{"num_key_value_heads": 2, "head_dim": 64, "vocab_size": 2048, "hidden_act": "squared_leaky_relu", "rope_theta": 1020.0, "tie_word_embeddings": false, "init_std_qkv": 0.0442, "beta1": 0.95, "weight_decay": 0.048, "decay_fraction": 0.368}
Each number is 128 + 24 x the weight over its row's rms, rounded and kept within 0 to 255. Layers, rows and columns count from 0. Numbers have three digits each. The size before them is the row's rms in percent of the matrix's.

# down: layer 4 MLP down (transposed), 512x128, rms 0.158, rows 355-379, columns 0-127
# up: layer 4 MLP up, 512x128, rms 0.212, rows 356-379, columns 0-127
down355 103:128141092139096122138148088126099157116125142160160109148141086113171158122123146136153183156140134148127104128098129097124084125134144162127128132134145121099110148147153108165128186120156149160148129134109169143141124133091143091129096124132105099170151136130164160136109093155137164148146110095103224123117128131113131107126135139144150125163074108116117131128133111103133128129092
up356 097:101146124129151166142133130159106088101139130113122093120101124140105149076117147134143126113129156111133104124118123128115094153167126125146122122113121178171156119090114106143103117109132088079128129138105114136082137182147120100101114127184133184090145104127126101144127122133105127131106126146158151165119120136173134129117114146125080089106122136134118190171132137133182133175106
down356 098:125151124139105133145119134147105127145111087110140172150149137111132122139123138118091140129117148159127145100136159089115156113099113075116084100108117178111152126120123154145119211139119171122129139135133096128139120157073130137174092112131191104145126177157120126147099102095162147120140176147173088128129153117156114116161134146120128104136100149152106126105138111112143122131116
up357 093:100139120113142159112133094154094131114118100147167084111108162090137161188126120119099148168101091144130132060120108168143142131151126136137105135113135133152125128164098181138117124151138121132106122149127148119117100165102116155118164132108121103102125084176161107182154132108125115092128109104119156118130126138116146102091151101142148114148095175096135152117150120127114145083129
down357 094:119119121106130136105134113148105184144116150132111122119122111132100142117131125112114139125126132136152164131140117171133128158161133120131124115156104155109179087118114083124117136119140135187115164130104160104129106071065107110148115092128160095127161136131159091107127128112120163146162162103070186108135121161149130151136120101136122131097141136085093139083106152154084127136125
up358 104:160098131118113156107124146136131169133114119128129106174121116146164073113108145119150174125114155103140116126126090143114087150149101108152137148144123124127135163109099086128089153151099124155095146125147133181090150102118161135128148079116156112108117164141101102169100170113136133124107122124176160155118108115092157150130104135132155110141134077107131073098137136169133107131128
down358 100:122104139135116118128133088103083128186121130142149151120126146089161103150087126118073124108128131131129133133099118114146122132111131091166117128121148116131107141145087107084129134111114148132131062100138082165145167122133116103142096113155127097132099132102104103127141120133178111169140152068111059177144139119172145128153136113129118116134166132156151144112137135145138143164139
up359 098:109136148141132142095121100138106134135100103115148136144146163124116133094131161122145151116166160148061107126149170125112092135124122161096111112127169125103163176089083099110156136106137146158133090094140120118132171082118135094117150140124098122116112085141178131099105141144160111110140125172133118108114140115142111134145134071106119145121101162139187129157112129129113106152157
down359 099:114097136111082124104125083132151109138124104149156141108105111112159120144144114134115108108161111101118133135131125156112137118124156179120149157130121115126067121165029100128142102123149113143105163115138124126143133129141098096161115166146116103159123120136116141137136136120106074106123129110110037148105101141116102147116173118105132141140110109131114136100089150123149134162140
up360 096:119136154165154151091134093144111133114181100154123109153117160123089173122145114117157143108095146104113107135136151165141120130127135094151145103112158139167129123138102128163143158140090114141145150157138170104170104102090113119146181112124098119086126123135137107107134116132083125127080131154128126141124132142085130159106058112145125091115155113152118142159167142153092111135153
down360 097:120122152158094113120104133146145127174121152131133120154086126101134142106123160094086159148132126147178114136127149129167159161121147155132118111100108137133106128110126103102099118163144128122188137080081137106135122155121144092121105101114117109079148091151107113119171125148125127093149121150156074156162120146100157114104126110118132093099182117114124123097133141119142162137180
up361 106:103119147111152185135101108141131116126079120136118121099115162120135137144123097086121193160143158099169116129118109121134105179093100152090118140104094129113119173124142141112119162158172140106150136129133100106179168141132109117120133123146124123165082095109109090111100145137110160173160168168132127136120147128131116144156158148121162110150127141129131126134109096085102111128139
down361 102:140127090096138136102155155147127140109118102127120078133118151168146178157122144158154143122104141124114097145173133122105116080120077126139124140090119109119135093124114143145117140161120143130166115162150141141142098134149162101135081137120122160109171154144145153108118100100104169112075155139145141114118088143111105165122149151089110151113138070149176122151117126108104131125171
up362 104:070102158121160153120131161141095141159115130107124114120135112120155097122115136064144153135117104108122119128121107086119174175167106152113142120101105130128112102136141139117097158131142134110123174103163115106133140167140164117099168195148147106133125137159145125129151109131102124117081146135072158145136168108127107134096112110104140148138150104117111151121161096160100147089119
down362 105:131147127164102084141115142115094147128140134129124120087100143124135090130170111137134118117120093176111107089126131145093106094157131185114102162150125115147092116108111147143146202119143141147112164137111140141141107149128106134113138132179146122131127139123109148182101124104143154156139127150123193131119125107133136123128101095120133168118102171166127145118072120134138084139083
up363 105:150083149173145131111099114141173158103126096111113150155159139154138143069147150152135126114116168085131121131156141166091133147123076153076104130120139120084087154119127128114163143129152107148131089133152145160139145157088091143173136140128134150103140144124152152131120135117142121111178177129113105128136109139129144094148156100156103119108154165117140111104143109139088146109132
down363 102:130049110118117124122129133108137129176105128154120113116136126122138153127095119125154087121122119125141183074092145117104094169119147132128119091135114167151163154112153110143111123134150126110103151160098094144126164116110089148130131161107119078150139134124132123085121139099148171119122087099141078192126098126147135154154121108144115140124120146080140119111154144127167159130111
up364 095:113169142116107082141129177149097087102095128089122151144105153140133142105080125111154124155143141115170121167119095128127128150099104106106127085182123148098102154158153143145136126140153155114138158144147127168099120165137122092094136125150123151179129138118087094080114132142142135167126118161149137153132169109167112159127151109128136090121137099122135155113129175105131144131135
down364 095:119106134153150126115139090116130116098094130142142130142103101163154092146182121104104137117112148130134113117129121138152109170139143131140127145087107106151136098118103088109083142090126082148147160085162198180124150131088106108124079080134135130087142140126115100121124136129122132156136124131121126147088088150135151153099125107128131102160127134065119104159128118143101087129130
up365 103:107132167153159122127110119132107127114109119154107166099118114069142069132133156155090108121111121145133102138129148117141139105134105136126155127069123097109142147060120141122119104151076151116094138137107112101166134131140124103108119147120145169080081137103135155111145115127106122090163098150138131105098100131116096097130116175097104131138138072124092097148103134136101136133146
down365 101:137119154169102114143117102146129166165144139114105073167186130157113123152187098144117151164162124160118108159169130130100166125140110121110144109117111112127151144154123129122109095076109120150141098093143120152142137141139141106141178146102103120134151147151171120115108110140158157143111126123135168081199123137147118146093140158115102112128153120116148123102116122119158111145107
up366 105:149103100092138153110118144130133149148138079098170155144103129128127128157130109161131145108080114116124120119124128111108106113133106150095183154110135084144183122083070133118097187132119089142097106141088146164129143100099145144158110137090136116143112119152125170131087142124148158106106155138156124116111107135099133141135124159119156160166124151141138137099121160130111117101169
down366 102:116142131166113134132147116055138126112186108100101109113098156137124103134144121153142092087137104103114131113141135110147132134122108158125106144146152059126096132135135112136127112165141141099146133100166114152109162139113129131114097154107096062106133108120143142138153132159120097139086146136124048160134128132144145111110163142147168151110140111147096130121143160178133113131135
up367 097:108127132185119129111129124134141104072164134128098150114114124121107155122120138146131184128127144124140095130118180124150145087123123096115085165112115149137091106134156104092123110176093107148151158096141106133119155163156121175131093142104085161115117138132109104122128129114177107101165092127103159108116101091135135144164132145157105140134145124165132179089165122116134121141121
down367 096:107114122083127157148129109074106152142132147131142086158129141159175097105100118125099137141133116150159154144174123132063104106112158112119143067126135103139122098154097138127089084146112165159114145135128114120120084188142153103129157143090116125125075164138141129127134147143159102086080105152125118133127120137156147159115160145102125116116137121135110108117110117145147144122106
up368 100:172086133119118143127091112136179160099141138153094105124105131143137135138113120108134152110101122148147105095151130081146112130102105141129109135188106149120154134148130142136121129135139139138167109129134173123135142124053130139137139094119171132106108130120087104183163103125174094123138145156119136148114129170124088152101147148113122066140111108144102115092149143137094088115112
down368 095:127172126139105143126125176137121126163107113147142130062099149103153140107136112087169144122169107107110153135142161139129147099140132145127148085115118117153151164101114106098107163112120105143113107074145076094148174148130110146127111109132105107142128099105157108117086157128129142128126098114157135137087131167128157102140098160149118143135129138153126147115090138134069122116077
up369 093:100146126140108096106138132122131117143148133090157133092117138144180125115167119089093088135102135092111089115153128119154125126091117148124077124140124159117143129145139156143145164150128152135089119164138131114118125095114179125159097080121125156159122127126157117135143160098150128138094044135116165140173175185122081133142104140121110105140147130148145107134115136122140129139106
down369 101:151124202128105141141149139093138089189141113135127132134146147089145115077100109147108137115132125120148112092088156191134110109116161135107132138085115127129119124133150131114126207107147112125144130144122149138127097112132133126137133140118092109088145130142132125112075120108121115109158136114136222116104103123104133101117106127154165119131140123129147099106144133120136159163142
up370 099:126126129142137174084125123136140100150097120132126162136107111098147134092093141135155176101145100146118104126165164149182139091120111149123155134137114139088135182134131120127134140134127145139078097172105164172124142128113149134127150166165143103133084111100113106159152123165136102112139098118154129090086154138147090104108110131176155121130115131131172120098123161145112100140106
down370 100:119142134115113105097136150120131097162152145137115161087134115128093132103144144110143116151120125140086130102139146147154133143161159120121117086126190137156173112128145139105088054161117122135177137109121061131105104138134148127140121152121132131131149167154115133118128129125122124173128095155141079104104114159099170159133159161079136126124130110095102148173120122123119103158101
up371 094:098114120127134167139106182144134152124145094113134139110114145143146114126089149059120149132192095082092109126135178150115139145133098143140191121110148127152138101126116122144123153107157123098149126124118145119121185099137102110110097143139152114106131145080097148170130165169106192106127121114156152133109113130116152133144096134126143134138127100115136082131135114127103126120098
down371 094:107079143131113122132170153088133136159120121083133108105127145183090106131127098122093131101121133123126146157157139148142126129118151136145115079117103119093067084139122126117102124155118135138120093047120078139139117128118184120130160115117156116085106150130105138137122136110160141143120164152119052135127122105154143145115111091149146124101154124098143138136120114122153116129150
up372 091:077102117131112128084143129140170154154149115107106108107141121117141154120190136082134121080140118137129088128115121146111118148102115144126088118101121125110163142126164150138067099129181158106108083117153146123137106144129149154123130135152120143145177144120154138102136127120138125147092149201115123145101120165165140161119144165134117143109142154121100153104097109098131114165149
down372 094:128114135094173108114090128128118141099134063142156142135100136130112125131123135125115149131110118107145133138106136133130112131116196133162116141146084151111155143145122119165147068127121114146166142081163096118115149122107117118101087135141150130147187140131123096162114133120145160136139166138142128149137154129105095141195145115137138121050156151132118136114179134112140151103104
up373 098:129125143157143112104131150140089094103109136139143116162151125135144128142116104113119129088186145136167111113131107058115119143101086112120139189125132111141121155107083124075121158144148129099108128095148099125151131172101123060113091124134155066097121122146145166133137117146134151117095113134113161118095091100147106126149129101145132118134124149149128120122123095132164128136165
down373 098:133116178125126145139100132163100138169116096172131128110133092178101120134139115108163150123139108087061149094141142126112105122146122128120126088136130133126107132124120141133106098129103111101112108173135089146144151137126145183103130101149141132100154178103137161148121152135120122128161110151131145143141141144092147131170152116074125108067097107124132130134121156111071120175118
up374 102:112062142093096135112113098154132134136134088163149144092129110084147110163126118096139129155124078106139112121117094161111097115126115129110111128102134151187110115071086071168126145128135158118129116148135136117131156115136119120117119125124131181086095125118159138165123137136117131103163150172144116135123112135155120171151163106099124119116136115163109128138148069118138148154105
down374 102:129134135138120144115148134112145130093127114131144146191120120139089126110138121148137159166122145095148089121102047125136167080122109151078152137137120144129123169153133109139143164123137116129137086173163130167154183088171138117098125103147129166125126131139090128136143110111111146123143140188115148106107148111101155116119139132147144116189155146145141116138126118127086111112125
up375 100:106109143095116143146136109136120118145139143083110106084118109163154128126128156107109123102115124124128126123113105101166182135134066168115174143163096090134181140118114143149127129122145152157061109162113133100110180095158111095133130138123116142136065137099135121154115140118147127129140075118091160141111127126160098109141127099089126151107101133132146121118131107141172127157130
down375 104:140146123163090133152179131199157128118189143150095139118138139146153174115106096124107143142130105110103106129152174115093115155147080138148132130119116106118137130160165088139116145154123133144155108110113151126154078158157133147154152145063171096109167113132135120151127125166126152137101160145102157103108138138123135128140149141148128131153144133105125146132154109125131116097178
up376 102:137151139118126154123144134136128152088112135106141145110118131088158103113090074117094139142114165151127109103152144129162033177113091166138139121099145143092120159096142139126146136097149125116136151123149103124151155109113100130119115135121137146166149204134149132141091118130104085126116139091137115089123127156117110111137153132104110146145147123118126132133113141140145078138186
down376 101:146106108117118096147133148093133129168129125142102113126118120156100129143108121137148162110193091149148199156164106096144130166181196151150130100135126132098083120175136123149121095113141109128133124151121132127138114131153129107120092089136145104150103124074128115103117163126117125140131158130095108116155141138141122136150131109195146144146133160130129123173157129128090110128152
up377 092:120136144147116118142153094125150073138101139120090077107149117123159113178165119121114160118124130162095121138128136132147071075153110108162123157131169091090178138104131099105134168137110129137089145152136136123100158141114115117117153120118089118129125141145128070127139134145163133134123088118181149126109164128092145134126100103136154161135164124164159114116143141121124131128173
down377 095:126092165137074129119131119129159110161161141135134080144106101109122119184095095133137108159117106108142137136103126134085123197138125126133112130097124179159135120113155152128116078130135143130120126140107141087091126120096138133150123124168122125170144084099117117090111134119074126118092170085150082127147147154154130135123151121102174127132121148112135093111105139106142098143130
up378 103:102113143112180089171118140132127133105109122120183153133148124088096098100150162141067103085160100093140113140115139164115125147128116064118132174094114130134144161128102139138128170128093142144166105150139148098164121119113123142143132114093110127124104126141132150140093113118131117101151113124122116143108092153123105159103077096165175139157103095120134103128140100120115142148136
down378 099:133126117114119114108104108133145126125081093139150165157127064101149093139087110150136143136140150118084139124094112103125096131131125082125156084128144099100077139137097162129162137131130115110135112125166127179144137105164116110165135112134128103127092147115130125103132144108122137157102160110091175124115150122130144127118104147109116138179114125116116093124197128127147141118055
up379 094:126176151100096128134178120122108141131133141104128126131152156135106136143122099136081144117112105115170139100096156132157115135156096138092147146119092120126132168096109151100105168118109119121165106110132151151116118148150154123107154113083105134145163128135122058157084109140167086130104120141108148193113115134146105094089110101140134107117109169128139113109118102086147096126115
down379 094:138099162137143148143079131087122121141176139124123100139130145116139178164114135136116103126132147142119128107136141154091123145124111171117140111157122156164105157158132157096141101134066101156102156109113129134104074137191146140097114097156112134127113146118115158101117095115071134131095137122134085133164118164073103102127121138095153118142123111148151132143089114130136124104095